From a checkpoint of a small transformer trained on Wikipedia: 4 heads of 64 (2 for keys and values).
Each number is 128 + 24 x the weight over its row's rms, rounded and kept within 0 to 255. Layers, rows and columns count from 0. Numbers have three digits each. The size before them is the row's rms in percent of the matrix's.

# gate: layer 8 MLP gate, 1728x320, rms 0.183, rows 673-739, columns 192-255
# up: layer 8 MLP up, 1728x320, rms 0.18, rows 673-739, columns 192-255
# down: layer 8 MLP down (transposed), 1728x320, rms 0.164, rows 673-738, columns 192-255
gate673 100:099129110147144139099145115145156147140100111131106149103131146135161120122116105116121130149119112108135119149129113102115101164186115141128102117172178107161140086101125130137171108150146095
up673 099:098129140140067088164152177119149089078136107109133129125114078146089117132106148109124098123137129135119101121149141156108176118094111121089149129145110144091120142139137123154118126113096158
down673 100:125119144142113106169148133108118135118152099119130157096136119076132123137057109130103129144147141128109078145113100080188126121134123111135128129084101067128137191140135082144170152141137136
gate674 108:136098179131104136132146122125149140109125120080096100139123123104093125107120110203134120086144131119102117185109109163089138081151110112158116162151139129102121150116119114137123128120140105
up674 110:151109124141128190127128128149165131153132100108134125132107157099140145132163140128074149126129134078144148181153108149150121135123145159106128119081116173110143134138119119149078103092110168
down674 105:114111110115092154115117102148135118145126133099151140102164103125182115109138129103134148099069140133107137150126091131106124132106129116100147162119103145107121125138101143169126110096047104
gate675 099:108116125115144123137104122116136162139098099140103202134135143128161106082115151127082143147144108129159112116154154128145110127093172103141124099121159137094137184129132095114132160147125100
up675 101:146099085102127177095143119123112143068125137136136153115119114165143089165112124158119109099163140123155100125048126134139122115144142088104142159127156108101136163156112122123154146103128154
down675 101:101135161114117101173138115159134109188131162100132068115153181121127151127140113105109167155086160124087116163156132119108117109153136165134127136127126135141136140092130148088138143179169100
gate676 099:129146135103140126108068116129164153104152128112122133140121126186154146122154117122152149178142143113091142149118166164117142111153095134139181094143118137146138149142135111126128099143141118
up676 102:117141116153115156084072105072121116136079158099165124118158124164159167151123110113118125123119086164103098157116148129109134124167097148167144122175191103133064129124125134091124102131152138
down676 103:146164131111187126135099108131115087118089137093144070153147091159142151120154098119168106142088151115056142147121133088131142126097127137146140115145114140125130159146130147145114107122167137
gate677 101:127126157095151154161144143121121088111124166176118104142198106140104179115116118174151106153140131095112136114133116123093089138128123160090162099119141176141081128080127135130177129144174170
up677 103:109143166117144099114096141110138119161104127167121112120178170146162107104124079146106127136127145106102085154127119112129161178103145101115133118186124133051142167085134149116132110142123130
down677 106:142114140160159096156138174182135107115117185114144115174121103121107110092141095097136148144082104126076117137146116147092102142096110088149094170117099125116130115139135120142128120163161102
gate678 104:123148105150140118126130134101116146137142098167133145167122050143147143094142129109113159121130113103132105079132143129139152121129136136106151174093122123110062146121160191140161096119139164
up678 104:157139175140123103090104125114164124112112149119168152139160162097160126143110132130103136130120142138106106157115108126118125177111112133111125118158153143094128171141139074125126103106143095
down678 106:147130134121135094109117171141137144150121140124157104113124094147087125152082157127102105123106117091158122122108113136115127141159125131107158116119131115132110144125132096082134085148136090
gate679 104:112106132162118123110148129163124111099140137171148123101109108111114119092110072115115145109137109093153165122130151109123157130102102155148143126151124077168078126135119148138074131137099129
up679 100:112107115143119105104125155086142141130088077105116089133137118154111121099153118086126153139142108134109168120142121116139098131123084173130132142140124171157139123124139165159142163114122140
down679 108:157126081093140123094126136117142124148104111058125143134090157124117134111134156138159120125120153112155106172109094109116112134133147148085125102128162101088136132131122158105163098139085139
gate680 099:122141098159143141147162124132138128091156128141069111095135149132157204119149122144147110106129120154110160142111133109109120131143132158121136133155125135128114195111149097128127095152137075
up680 097:101165086175130132120105137144180104164135130129150146105149126132126146119152121100096107100126115088122117150134141096128090093139123149088130130103137140095150112140113168113085137105144116
down680 097:112142092111145127188116137133176110181095124178109117104132116095122133102146111162110110081143128137120157135119108168087166135125143121108107155125139156161142194156131167100080149078154115
gate681 095:160095116105090133139132147136130142159108145157138137143106131140156110092136137154120128112180144071120147066128150109139080153137134097121126144130128130151167110138087139164084142140095127
up681 097:146149134136113114069124110113140120143142129098106108126122132096116114101171102155151182138080153149101096102116098101102146123108155106177143119137152084141092164146096133164133138157110151
down681 098:141114121112127120131077112159121136074119091123121148105128141114123104140150109135134172183176143114107120162147127105137167170132106109114144130124163092106101122115121106103120117178107143
gate682 100:120114107150140156128148120155115130064143160089115141141160138135155113123124141140123155143106156150119117082137106127115133100122109083102057071150157114147138149081109135150092102108154147
up682 099:116113115144148103150162119139143147157110146133122134112139108155123125093145163103112120102093138074134152136147091121138101164094131104140120169093079137161161074110134160178175169138137149
down682 100:170091135125102103162104091127161153142138145108113094126106157124125174110123109150136145080157140148152136162120114127098145119154123141137135146153130149145132133128080136152220154117161132
gate683 100:135176133125149122140160106122155141110133167145134139166132156131137144143172103109189109177151115142086160121130109116113127105136091097139048101137130152135166126129155118153117176142144138
up683 094:134157135173144101095127102132188111101143114111135118139135135141094108136130097161153163087110099089084137093123149102110136161118109165086087123129134152110101143138119165118166124132115130
down683 100:131142128156144136097104112120105128176177120083156080105134139118163113133137127111089122121136142116142107104091120110163119146086147179159133156091113079107121108158157098108099128133116118
gate684 099:126157113165124133128119127157110163108155143137136120102146127115090090147114073137151135107196177063093144133152158130141112160150137157118114156095126101176163122106070126125091103106125141
up684 096:082138120148164119106126130147140141164135098110121120125095136118133131118089167121159118144133140124124155092154153145110137113121114114129120128070151092133119100159118137141118130167143107
down684 097:134127083140108091114195122179116166176124177114130115153153133152130139150102116136082099170119118166113158157119129154117089127111139113107139132122084129135107155102151138147147100112139128
gate685 105:128131210146145126148120133145089120103122117137112101102142121103134094136118131095121110113148147101109131146116118129115122117118115098141137138149150117132164148141116104127119153095106145
up685 104:151159137114125076123090137104125119099094144141112161121131125096172095087114124102116142130116113148089130145128124113128113120127087125140126124137154137112118119100163084180109097096120108
down685 104:143167192091149104139132135122094101136112124116127136104125147174163099120112098143145145126142104099093151125099160129126145129121146146146110112127151115156152095059147108158160110118128075
gate686 101:141146164148127155100178152112149131078143129125138136103121116168142113094169126138128130124114146148158134179130137154118150172152155101108103168126116108144138134123115157139087139118127108
up686 103:116148163154134106130175146134117123099095133123119131161113166125104133140127082148168142086128163097121165117141152155106117119066148134068120111135158148088130123172097147128065129141112152
down686 103:113119130127125100136166127160117153137133096150122093166159096100137121117105134182135109089142129057143143135123126087113134159127161161120115168114102126126135141143160110163181144157172132
gate687 089:126092129141113109149151119110126118143115086100088109082111106090115088114131137157129150104147102160128147181143105108137126114123169146098166074158122155168113109090178099110107135101145153
up687 094:109123177118088134156136124148105107147131139195121142106130115159094182172119127160144178105098153155141137120081137153158166134128036111098153143109114109118134158153153145138135139126094112
down687 087:158136133129106082103176147106111111148117157167111139097114105112147138138105152124137150123128133161118120160130100152147117158146126113089173075163138139131123158166166129130125158106118148
gate688 106:101110117141085113103156150158106140152080080106100106163125113126165120124114124112123145124111159168177119152126189124119107110147116118097156131093119146117099084121130138154105109093111117
up688 100:117073101154147154114126114152126126146099098133132095134144163157118125109114108147051138135140136159131122135082145083145156153078132092081135101077157139140141143116150129130111139137131134
down688 101:101120145116167120144100081155154129104168122147119137158125149127144121143131129139158126070133119154102162138121124160159142103104154124114146125137119142117120119127112148135142121089152154
gate689 098:109111151124129123091139155115163143145152142098133107153148140161116145143153101118152142139106082161141158122103187137126101104106112096127139150178112118113166105118117119146149164145149082
up689 098:134162101135136118107076094145114142132091109124149138125111112148104122147121131123129122139158127067104145140078163098140120170123151150142117094069132113119185165142148114123089085143090155
down689 101:136121179124097114129135111106154144140127143117114152128172115145111115130178130128114129124116133123142091132095125126086111190089122136113133124115076143121121097146122122148119117124106124
gate690 095:151086129069127147102152126085124145112124122095095119143109092124122156158153125122171118151125130144121107095125132122150091148139108119116162097127133117161109139108168103145100161133145145
up690 098:145145112147144132124135138128167093145137100150094176137151141158098095135132086128164135110111132155137113083117094169157130130146103124096088124113194131102146152128109120111109116133144133
down690 091:120103176103113088114103158117136129149153124126107159141124181122170116135146135127112108122145108135142131146139081128153130150122092166149118108136109128117135105146132136156143157084107116
gate691 096:149127102163105133161141126127151123079128138093131144121119152150109110143086088156133149114135101156142163087124145052108116111137127160172115094113133111155139151108143141143130123085111148
up691 097:088135145113109117118122129139164143088158133124132111160098077133100115128124128137120116178129146098108108138096090113150172139122124123127100158124170142133122165118103144149142145082106119
down691 100:088110164090161138164150141142114146138103129118105116130130074131118109142139085167137121125088123101106143163142137104149194137125091119123137137147093109156147164137094145144158110100124115
gate692 111:105173151112124148171088148096139117163130144115153135115157083116157099119139114135163101170132087157115137116120179112098119111150093072115127108146142128137081081187113164144143116137133204
up692 108:138135128146145128122166108124119082125136178120179097101123121148132128134106127107122111121070085146114147120174104147135168117182145077155108132128137125101111122106108135107128163152119170
down692 106:155106162123095125152133131132108169136170167162139112103150127140111119155125133142141117076100103118129160166163152126107162116112101096132112163138152138118127162165088148102110139110109127
gate693 105:174132098127109144135090118155126108119109141163153158164122122148135103117179146107082117115152077124115133117128139167132095151110091170146107119150067144140141128155127155140114121149132129
up693 102:134122158129146115129112140135151132132142153105093136130155127089106131122140133147148135156131151149150178164122098138140115116185131132102137158126146076112058139085115117132161129145071141
down693 097:148093143150133145160160137125133088070147126083176130139116151125129126129170140141126161138133123094128132112160140134113170099124110096124137144132157108151151158147100121132126172121127106
gate694 100:144141106113124121115171131082079084189111148124109124114133135141130180127187165110179121131080136149138118159101085135142079122129143127084112103137133122113144112095100148125153106138113141
up694 094:131097133115144079103121155156122187153135130107093106114130157116091105118147158077150107133157117136090126145113065143136080111149181137105090074120084121148146132110113104181127122127139100
down694 096:122128120129149145154094152135099117152152141187129115090129156155107113133102083145115131124118142126102144112156170189122126112081140104135146126114122118113160128149131077151134134118117136
gate695 099:141116147134137130139129133152125113154174100176160126167122139118144154114106097095165120143143110123100077142114152106143117121135103143114133112167068106116136080152160035140158105134131090
up695 101:159122134158124136114131103117137113130120115159160140111156112174124138112116141125129138126118106137105134161141169109136122129160086124109160118166116129137137139110141109125155101103131129
down695 102:162104098114105121109134118145148102163147135088131098097143150112136111128166139147135123112125128153114126120170131101103132102142135112131064143122077092165092087161127078184120160088123146
gate696 103:167138126138145135101129118152140101194132170121147144164135136132146105154154119137130123140129098122146172128165107141126137144154111139146137122133179127098123121128153135186119112078135117
up696 101:137148139156123130130111138050162112113129128144138124118117089089175148094121095069123178098135110104102114101124165162096120145142147134128132154178097137136095143111163139090123153126135116
down696 103:116096192112120118142098084120137134112133161167118109091194133112115160122116125134121119170128103133124103105093153152139118150088087144105151136123083149124122119106111121068113087109073112
gate697 101:162137168155139157131144133140089117145168124171123136090101083120148118158118161141166088150148078143126129112125057161086103128053140149175130107079149140122115149136101148175123149107157129
up697 100:093122125141141160155097163106091143131144099140124159155130096133124107134126090147126132128098099113152146131078123150091120137126141122137146085120101081136166122126100093157152090145125131
down697 101:101122121133105103083102113138130087154113165114108092075157094161153107123075129141123126130149139118128115117099171143139126100162141135134138111085112110140115082083136134153104117140115191
gate698 097:096135090080160154093121096134138126092123123079172126118108180156148138136115139036097086106139095149090181183143179139144103121115154173139124099120169155163128065133074106115123122132112129
up698 098:110137160170135124127146151130095114108155116199114090128139126138112122116120111170159144182141164140145151076143108107142082146117103100079113128120071173145112159152165160180142095120158126
down698 099:113124093126171125081090166131161141123088098068164142134110094086151130170129125125122101168088160095134181151089124119141142121129136154106096094098139151081140109117126113088110122135188164
gate699 089:115121128125103187110169128118070142121144147123136155140130133184157130124173143119110147117140121140123126141139111147126126149151141146158141143125153107127117165110102126134150137127122141
up699 092:106098152135126128151163110106082150152104154139120132153127127168127138136098132176153140119182149148135118155171169168134113136101112147101148123119142161144184149120102132159121198087126108
down699 099:117123087104127111124147139169157107130086138130144149153127111143141148096139159063116110096113108171109143124157094126137106101118110121148172181143101139137094189114135101130109133131092153
gate700 106:132154080125108125102086129126124125144144115109113113086105127145106140138131100105113153100141148100126158095118106140149132089135156121138118060144158086126125127119127097152117136128180130
up700 101:137144146136120131133141155137137153090095126146141138135178140060158141143125094135129167092156121132069121134093147099087145101068131103160107131091132117144144095171140122147107146133100157
down700 103:162147116134104092103115128098152108126117120118168125139141092116140132119093103158092128145136130127086102134079123107107154162138164114117092150137120127120112117140129143136155077139137102
gate701 090:086118125100086168144135118100159162108171136157132173119087118084158111129123125145149149102150124116127103173138119127102151103121130135121124101069120135146100125124156145130138120108121136
up701 097:150130072131142211161107084158129158170153115143131161134101111107167105168117134097145122112132092099128110116129102091111127097123162089158157111127115114111101142106136137128150135143153117
down701 093:135158139150112146181112115116127154106075158152108178200117122130133120155108115095132108162155151109142133129104184137105145130110156148124149128133104104119117141127119168151139145109139123
gate702 092:153119110133123100139095109139141180135132147167128124156177093132156151142138155142153161084083167109128119130124103105117122162096140159130109144108145097137120121092155148125152106110161104
up702 092:128090117150137125155169130127148138108135122151115157159119126127159097101115109100068116102114140173133166124155165090142131158127129117119115178116087124131117124100164096185164137151098145
down702 093:134139094145161137113140151131104146095077155125118133176130138146118111109144113148106165113154093154099112191145154172096110098103104118125111142115142068096171096105103117142139146116163128
gate703 107:126134133093179097082136117090136165143112146079130142131090133133140082127103122173174099128126151156114099102148103147125137144156106127117155097169132180144136095079087148141106137142096084
up703 111:135153118154070157138118115176142130107152126138135108161178133097122136135158105109130140128124140111150148143129170115139145097115145177147086120095133133106137139207111143099124127115125161
down703 084:142106098138105135095130152133148112115188138131110143119102151079092135143130109117132161157134155134126125144125075156114173167084115135146139198147089119116131113126170110146101132114138134
gate704 096:124140134144163114108126150145141121116108123110110106096164128113116139142101077130139124166129106136113128100174132137137135074156166109134090172128124107155116147119108104127081139131105120
up704 097:086131124137164154134123157144123124098125109122071120106143170154114124116107112146084108116110131076096123146156141100161140155122153133122148120147105152115125128093160103085143109125144129
down704 098:136087124128138147120117151138112145116109152120144117126116158144161091117115130125117109173132157113142168168116112132116160119127084122118130125110122147123111094129146142126113098133134204
gate705 104:161112126137137138132105163145115098124151134167132120100099160075124103134123109102116143131130130119163119147142129152077137103150111128133118099140101081112136151117093121108140108115087166
up705 100:070103133127128069168192131141103135136147140113149126102159108139102136161109110121148132132076115095129170107188129094092145138098115127163141121096144125111107127138074139147152111052136072
down705 102:156094116161110143156135122165130133121124105134164125145177121134088143121146124147114121139118162100114079086109127153129106090123127125110138114161102149157121112141112115140078147160142131
gate706 102:100110114147096123118148151123137155135121107085120155118105123150113139174135119132114109102147147123074124120128137088108124115109132129133135067126093120157119138143126122103129119158150112
up706 098:118108127173113166121143133153131143095122153131133126143139118129146124120085085164171133136125157131096121133144117164089128100171102097147147122130141108114107139167156135104121173111138118
down706 100:152063110130168147117131142074161180140137153153127119163136106141147110127117150140153130129119135128123094153117157120111122098127117104139142096096132102147136135123101124138175145147139110
gate707 100:136135065128155171103124108102153090111117112131117195145145135128125133114117124109130175160161171125148169166164096134112162110109141115151130102122128116120118147145081162118107180096127109
up707 104:148145134112171128103124109117131112091133101131085114121131121123125166113164133141188154128099139137161093128127125115094114153143140096122133155118157110131168128129129119122107171117154176
down707 102:103154133151120087117121116127135094142118107089130117116149107102143116154161117150115163084114134131133126098122115160087120137131133102164094161140088129135176086118110137137119109107173113
gate708 109:118097139133128100170118119119160134117150112136171157130112099129110068110090110144200071126111159219137103134115158148110104125127108108117146155117106117136180108153125112086144117140101133
up708 115:142137125123098111151077132108146133149123104141132152121167146163136158137144123133124127140144198114127099130083114106151101138118117137141128154149103179139141108099119162152144097144140088
down708 104:167110111126089130113144130133092128075136147117146152130145130134087196160140114092151098108121112119134144122125123075107070127149139146174162141143132161135107115083107113109166112131098146
gate709 097:149100129132132124147105106141185137132148122090107156149127092140119150165110079119091118160160111130097144088095135125085098160201191159114139126089135137129133166175144134136139172103132151
up709 099:075138127104126160153114109133116120114148185154087155108124127118125151194126192120142141132090141088098082126198131157153131078144110128118089140124142147159103121154110165093100111121102128
down709 100:140137120148119158145116169118107135144145133155140147134137174119165101130148135097084192132117065121142114136131155130167155113112168139160115140164111118145128102150077129105130122104131129
gate710 091:105157118151065095146144078091113144105159110127149120150098148105132158145099118140105126150145112124135135139097071128131097140082083111138150160137123141096167118136130139141143110156101156
up710 095:141130129111174137177126094088100117138132144131133120122163121161106107146107131070140142115122178143124137130136188119130133112126142101137147128118163106110130073122138125170126161088152095
down710 092:134100108137136164163075149131143120092147143125139094177152120189076124109125157094150123140136112117130072141113114090125090135137147100134135134117110131105127080139137100115134108083105117
gate711 101:150131114151085179128096174152102151118132152120135086138136119182162142142157132171119112123111109131158087130076130149107110153146126113150129115159112127115117137110129130109130151137096100
up711 104:127142150147130149126118137151148159117164129118162122129148132123157087103151122153122125155156109161116127164117117124159110134128094133097127127155128164120143130147112148110140142160170141
down711 100:144124159088147108075128123170120121166087124147142119139140160148102154102135143110131130132142112134103121147115116154068073127165150126122127134098138168104129107186105101141131127147177120
gate712 106:112172114106122178143157090163130124115118111173100139114123180135150107106139125168155165125130089121103092127119119099113122155115108126146149109104117154085120115143131108166111073109124124
up712 101:113110127157192135135149155162138092158160118136121100114113124135165148142108100113134138082102161151129121161092136091118114113138128126100146129117133117129149175121106157136152128132137093
down712 101:115146125076099099131122126125116105159141145077124152128154139157181159078110135093096120113101111165129139074121141108128097132132113114130096134151131084145161135111144149089124140138167140
gate713 106:136082141116097135127129176152154115105126136080131121119128090160139149139140105147124140168104138114105115102164129106114136158135126136115158149145136096156096137121121132131128144133142137
up713 104:142079167160166150107133159140092136105165102121076105139126149127146147127097123150153098120099154131186106119133126172141153133123100127112106093142138190130117161158118087136142093119148128
down713 102:160110130107104161135154101128157147147125121134084149120126129133158121112135098127162134143169104143111057168145110147110126100094100170146129138139127147104126131121086128153114119136140111
gate714 085:136135091146128112118106115161148130175171134113132144153154128156137116141144142127101152163133192116105133147182105135091143120172134125105086097102140181123104168121133097129088067127131089
up714 087:143134142173124160136162100118119127173166138146133134152163097155118107098108144131132142145124196133114134133148107137104120124159152092100103120104143164114136159137109140147121077136149181
down714 092:118148146106119118187136162160130154160110144144137123126131161151125117101172119164092116136169154164119151107109167089131138135100107155128165124132145109098138130132136104156094104124148135
gate715 103:140096088155124149090120130100114129143175142141106170114101092133114099129120136148175126118091126128144123111154121138146084119111077143128092135139146105101137120136154114095135139132118120
up715 104:175127140164150105079157136099141145124164157110074150125137135127128125146124133153165154117116135115136114075134112149168103105075112136141137082153164120121138127130127118111148110158101090
down715 095:116156128096126122132105113133103077109117090112141124126121126115167137117109136142132111150140144137101115126081132114117168105118185115130099144135124154143144097107098124125145115096124150
gate716 102:185136156159126136115121061111093117121166112114108155090160103110139139131134148129147117143123148157138137102140108111143119110115113101160142131117142072133125087102124081151163151108129133
up716 101:121118105127126103118125135179114099118147123130119154152152122109115102110103142129151105130170145167175098150153147107108145140138120159118121170097134122135140095105118112103159075164078113
down716 097:166101138133118124123123141154075075143140137159141156096139081103114131155091171154148078121140100153148138146119156145106133099121114075178138066165118094170126118132118174134093103163136140
gate717 101:139162114099115120136108104158113154125132106135164160124137103157173119106156103153164119155097157119148132102140160141174099136125077134130149093174130149107108130115113113129117107168141081
up717 101:129129105109106117163115127131109144160149119107087112133100129132151118104140150141100105134145129121164104105112118119134121170149107150139124117077150129132123125097097170164138140152155097
down717 099:091152131123128140133140137103129137122146146085110115164107120122137126135130159134127091132133131123110128121120119127095121133149099118107132100142177143104161129128082165156108083095116147
gate718 094:093130152138159131118079104136104155105118119114136142139131141125102121129104165091158175123139111148132121101142097119109097133117133105130141113144133091157126110139075163117116092168082127
up718 089:091097171097144106135095146146132120076135145110131130102128134091146121124177109113106124156113126168145113134160103151174132083169129121129091142117122108161141111138173118104123096138108109
down718 098:098151096123107097129162127107077079133127119174127142085123136065127079084131121121100096122142100125080143145124144092144105141147114142107149145119126137100141166137171144095127133107086111
gate719 105:093111111175162149101123148163132142151131121126100113109132123189168116140104104131143135107118131125151082081121155190094172116130121181129108110088124166136150108118118102072125110126149145
up719 097:125137101127163149174108134159148132139149140120128179141079108106135163123138089159152114139130147128105125071143134119158141126171124150133150131130136172132154177111124089094128166126097147
down719 104:149192103158124152166147118082166105145137099107114136173062181114119105109142182137134079136126155104111128126188102129151109093131136119148124075115089141135109133132133135112131144134136124
gate720 109:120137118120121117148109105119160134143136123115156113141094102103132150152134105159125145107141086139126148133105111149102099120105100113160102106111121128094122135146107121105153086104157131
up720 102:153093132121148144097124090141150118104134164128125127198128104125106086097097132105130166116107138163133132117148091095179109092157149091121126135185108199156143127158115092167099144106139121
down720 101:138148138157127126147166150136126085106100141144180098181158111132147148114114077093121148157136097094174091141101135155099114157135157163083091138124110106149141125138158098134135152080145095
gate721 103:092143086160100104128171168152117125141137138122145102127120113136132127152146100131156105131136112134188146135142162128132120115107144150140126142117138134114108159130127123101138129121093114
up721 098:142109146130152129115142147098116148166089150107140127132173108114130110128160117134116087153143125142134144114122148121111107115126189076093159160139130101121172101151151127131112142151183155
down721 102:144172154164122114128098112117139130096122113071158145149104118104155103136121122136124170127183124111125111111158148099156106153112163128170163175092132099131101131134101153121168123117153121
gate722 098:159150124145112089132081151104151171156111137119157148152094147111120105119136110144134130096149131156150154138098152122178106114139126127123158142109139137097139139135141125111112131119095146
up722 098:150142173118157113113095134110123124073127139133138128145119105095115123110177118114148118104126121134093152091124104129128097151132136143139114120147120118154096144095116117122074131103145137
down722 099:117118139126213135103166159128106125102173106136109122132130101119147127154101083104151118128098142144125145136128138143115115139154160111128106123121152126167138089131096151152125125130153103
gate723 098:130152124124121151142112143156108149128105174096106075091141137111159123129096105134131120134153104101110123120113137135103125127048107074107163118079128128104147141085137101111104114122150202
up723 097:121171063105128071155101092131123111144118072124092141137107105124075153116157095148124086138073129123131085123135117119093123134108104132148150154112141133173102142140146110123175126178130122
down723 102:161092121130129075141112144138143128127110099119118144075117131124116117127161133132117182133119149112108095143115134146131106153113174116112152120111138168178113113100094108128076119177135127
gate724 098:117138095145116149122110087117120128143146108145099123109113126157153161155105141135119097122119122138125133077137090118135156122154104096135138112143124144139111111095087048121151146121152137
up724 101:097171113147094141080162117119140142114141111091134148118085138149120100135115126105147166122136115135169123084114073112180118180111127118129082147106103129138104139098112115122122153147127128
down724 102:131131119125102082101063147160146118102121142139150080173139118094109123115130165121140129118176123120101110189154116138100112146115133130125101165126116081146170111105115125147117099146133073
gate725 098:113138092124125131133154158155128137121111157090145121099114124109139122129096111147129150125120132119089168114166153122078133124101137087110127135121102130114138114082116101098150151163156162
up725 099:156137174155116151140151114095106117110159073114139126116139109164132113109108122128149131110072144119161130143120097128140154144145120160126123164162147143147111097149160093131099095098140133
down725 101:101167144132121144178080154105140160115140124127093136081124151135126103112066089168095155160120122144139148165165130105110097172145098146122150151120121106124104117128139119142114142141125098
gate726 106:127151130123074135151107110109141177097144136121132143141109133188135112140178120159152166117159081113126112110133157108133121102118141121112094120079126162152151116123169116058125123166135158
up726 100:129109100137107166133119113118138081102154163109127159114122145079106174156101132146149138124129149107104065149150130136132150136106141123125134157169103132162150099097147132101142108127095163
down726 102:106116156143098097101076150170143144122157110089106160155142143138131145117124123139145134129116080151164149145129116124124131134126119128125123131098179165147101133127140109118126124141140094
gate727 086:098084137097103111142136147119108139096167105109132086160123133133162109117121118095141135103176117103194108145092084112120146114132108113128174089081113090147123121128133154157104121120151083
up727 088:088131094099095108150172093082058155126104118169128153138134153144148125133122151143105092122196114092150120090096104132121083120084091099150142103127149130074104119127116099142138131130178083
down727 092:154178111122139144123134126154134117129139142107121162139156141124152123091120122139113131111133117127119136154129139124109127097144190103164127126114101108117145079164121117107138150105129106
gate728 102:126147121114131102099158172148118129169131147107128125166180118122148107166112139108120135139157128143137127136118083113145131134072137124122146102156131112110126141135138093128138136135129136
up728 097:156137090182131152143145115116082117135116143115119142134120124105099138177161112104142187136149152124121134100129118117130125148165150167142135115145124141103143075126127118173125105153107158
down728 101:126116117159082165163137089093087133119159111148097081098145153140155150161140130109136099126127146161120172152135105147101148115112094122117138126139156121122118119135137145112134133144080171
gate729 097:103134163117110138117142115104128164162104114149106162137139134136162070130118092099138138129145098165111120141186153084123104128115102108101136119131112157187120141150123122150154131152121119
up729 097:102153149126141117176104096145068123081139120161161114138129130123132117155134173134130121111109156100162110165131099142129162110132164155132174120133123133135107141116096131126120123131102139
down729 100:124138114116137187121128139090146114165131134146119075096110112170161122176107127132122140114116116145124177091135122101150112141122137151115145168139146089123128132149110141126154116153141128
gate730 098:114151122125072108133159124085128117163135139142123111152141107120141181103124082160148148135145155154184147238103108109090109093099113087110124122109159121160135095101119091122123150109128122
up730 095:087150118118149136121121117149095124133109111068115125099137165122159122135119157147112129087132147134124103116141142112120174117147116127126111132122132139145161121154114140106126110134109145
down730 097:105162128070130136124113142142095135159076118114129114113094134154172122093104149112151145132111131164137132131126117116134117137124135109134135138139192152134139118169200165105136152113149132
gate731 102:108132137103148113114134131128122130114107082112179086131134129133145142130130168135111116143189156122128110109178100108119099154109144082129099124134100093136121155124102121113114150130089105
up731 098:092116099124147110099142104154089113135135101124112142140071132123133119093160117127161127102093109094107122076139137129162160155151096120124102141134083155159098139118134146111138123134127143
down731 097:142149122120179094165140153083177129187165103126128153119110146126127141078139106138139104161130106177156105136154097154122138145141154110118127159176130102150119123108124103146172144143168126
gate732 094:105148138114134124158148136111077145137182096177147145109122129174144124145120104092128100142120126145174122124125111121102145118085125113113110104175103087127176086133151092135107141155107104
up732 098:120141129133106165123138133160134166105155158125127080142121135168120105165139148143085094121136114130146121121156135104144138141171181125081141112114089162117138175089115159130114160095144150
down732 103:189178147111083145126086157117145095131123119134129114139109101133136110078144101133085129091159073095088123102121101112136109081151135107150121166093110109111112147146161129119129174098131120
gate733 099:166155118129104163117108143113126150125128149169153132097146111116090132149093136164123100123123153119120133096117173117146115117089135145119127106120160102123115096128097108111110122123132124
up733 098:102116114095179142171122096115125115132101086129131140156106165120118117141116148118138126117139085153115157138114136128090182165160136136113144138093157157121156148152144163127112131158124114
down733 102:121166151154088110143123118132123097121082118171140088124111148122144113107151151124121157117166066124163143122110107164153122138095150115119117116119136159144179142120109123146128101083120169
gate734 098:122077125138140055139111129132129118103144154113127115141130131157129106125128123134096176154151170130130142110108140153104117121097105126137128104181146125135156142135097144099157158140146145
up734 100:149148090143169097162155130153118112122129125138140096110147099152108164161127128098116122147178153125109132140134158084127132133136118118157097164124092166124143148124094177129173114174142085
down734 103:150136139087161148125143133098104139137128127098137087142126135112157163097119131132117100124188055163145174147171093127128113149115139098127165146140096146132112113111123091123101131131110069
gate735 099:188123143157124144105130148097119139174132129141151102154164145133097112096104130129105157168154103146107138140156078113124098112106152129152138137145125129137136136159138136115126139107103117
up735 097:147143096145106089112125151105120120108108146138113107146163101104122118107115148097121149115119108116116147105128112169105150120141113111128133075169087185111140150080127155126135098135054139
down735 099:102113122157154123101148144083131186123142127111112117119123162084118121105136152170116168112116141110090162134119151125128149069108116150099121120121149123113124163158125111131107170125149142
gate736 105:131109104145111112101151097121101176161127076116129162116075119145077099120114134160159127102121145123134108124132117155120150113146104140095139168170145109113111108115127143101122096134132141
up736 106:144103095112131141074136130116123137142082171118128140160098073137086098117109119171131189128138139192107120081133097164142112131126103109126128144112144144151145110074166137110106112123159126
down736 094:162131111131104097139113072145130173135125149114122119139121105121129085092091100129159155115130143086136097132092122167116121109112107171111122106125124117108141140118127150125099168109118080
gate737 097:160112097149111121112149119113123089118144120134156141112156114127115140118111119158105155138173166175148103108158121158121103108173145102118106147161120105136132091120105093094096114161118105
up737 097:137163112160096110115165162134132141131197180173135143130150097158134100130170127163119165119132108139114115095112132111134136112165152124093162143121132135093124112144111122116177139170140123
down737 100:156111138146107119116145123126105151141118173094129125157191107123102158163152123122107165126113116143088112126117151070112122126125107123109134112119131131154119148081125146123165135138152071
gate738 113:173168191128130149149141117087189138138155141135122127114095113130091091131134095131135117137130130107093172120134151104148174139115097146135113160133137112114107148110127132153174161128125135
up738 105:170142146132083113109107174107151153142134149138122143104132113058103136123148137140139173138122151125100151126141114150159176170125144117088102099107117114129162087086149145149121112157120106
down738 111:128092104101106130116128144135146152125143106141122139093120106088110153136145137120136122118126168060082177131140139150145138150133151114105091096156154106112172110123113140139098080125112099
gate739 102:134150105143112110118147153133108108092127156069122119141126140137114130130136074094114145144134119127121131141147131124094084139103169087132056103144129112100103111096118158104185156105125121
up739 102:115142121133130111113142133105167143118108127145089141135131077143140091127120169137098113125143153137145126087107134094141113129133109133103170102165107151148149150121143119117142135124133151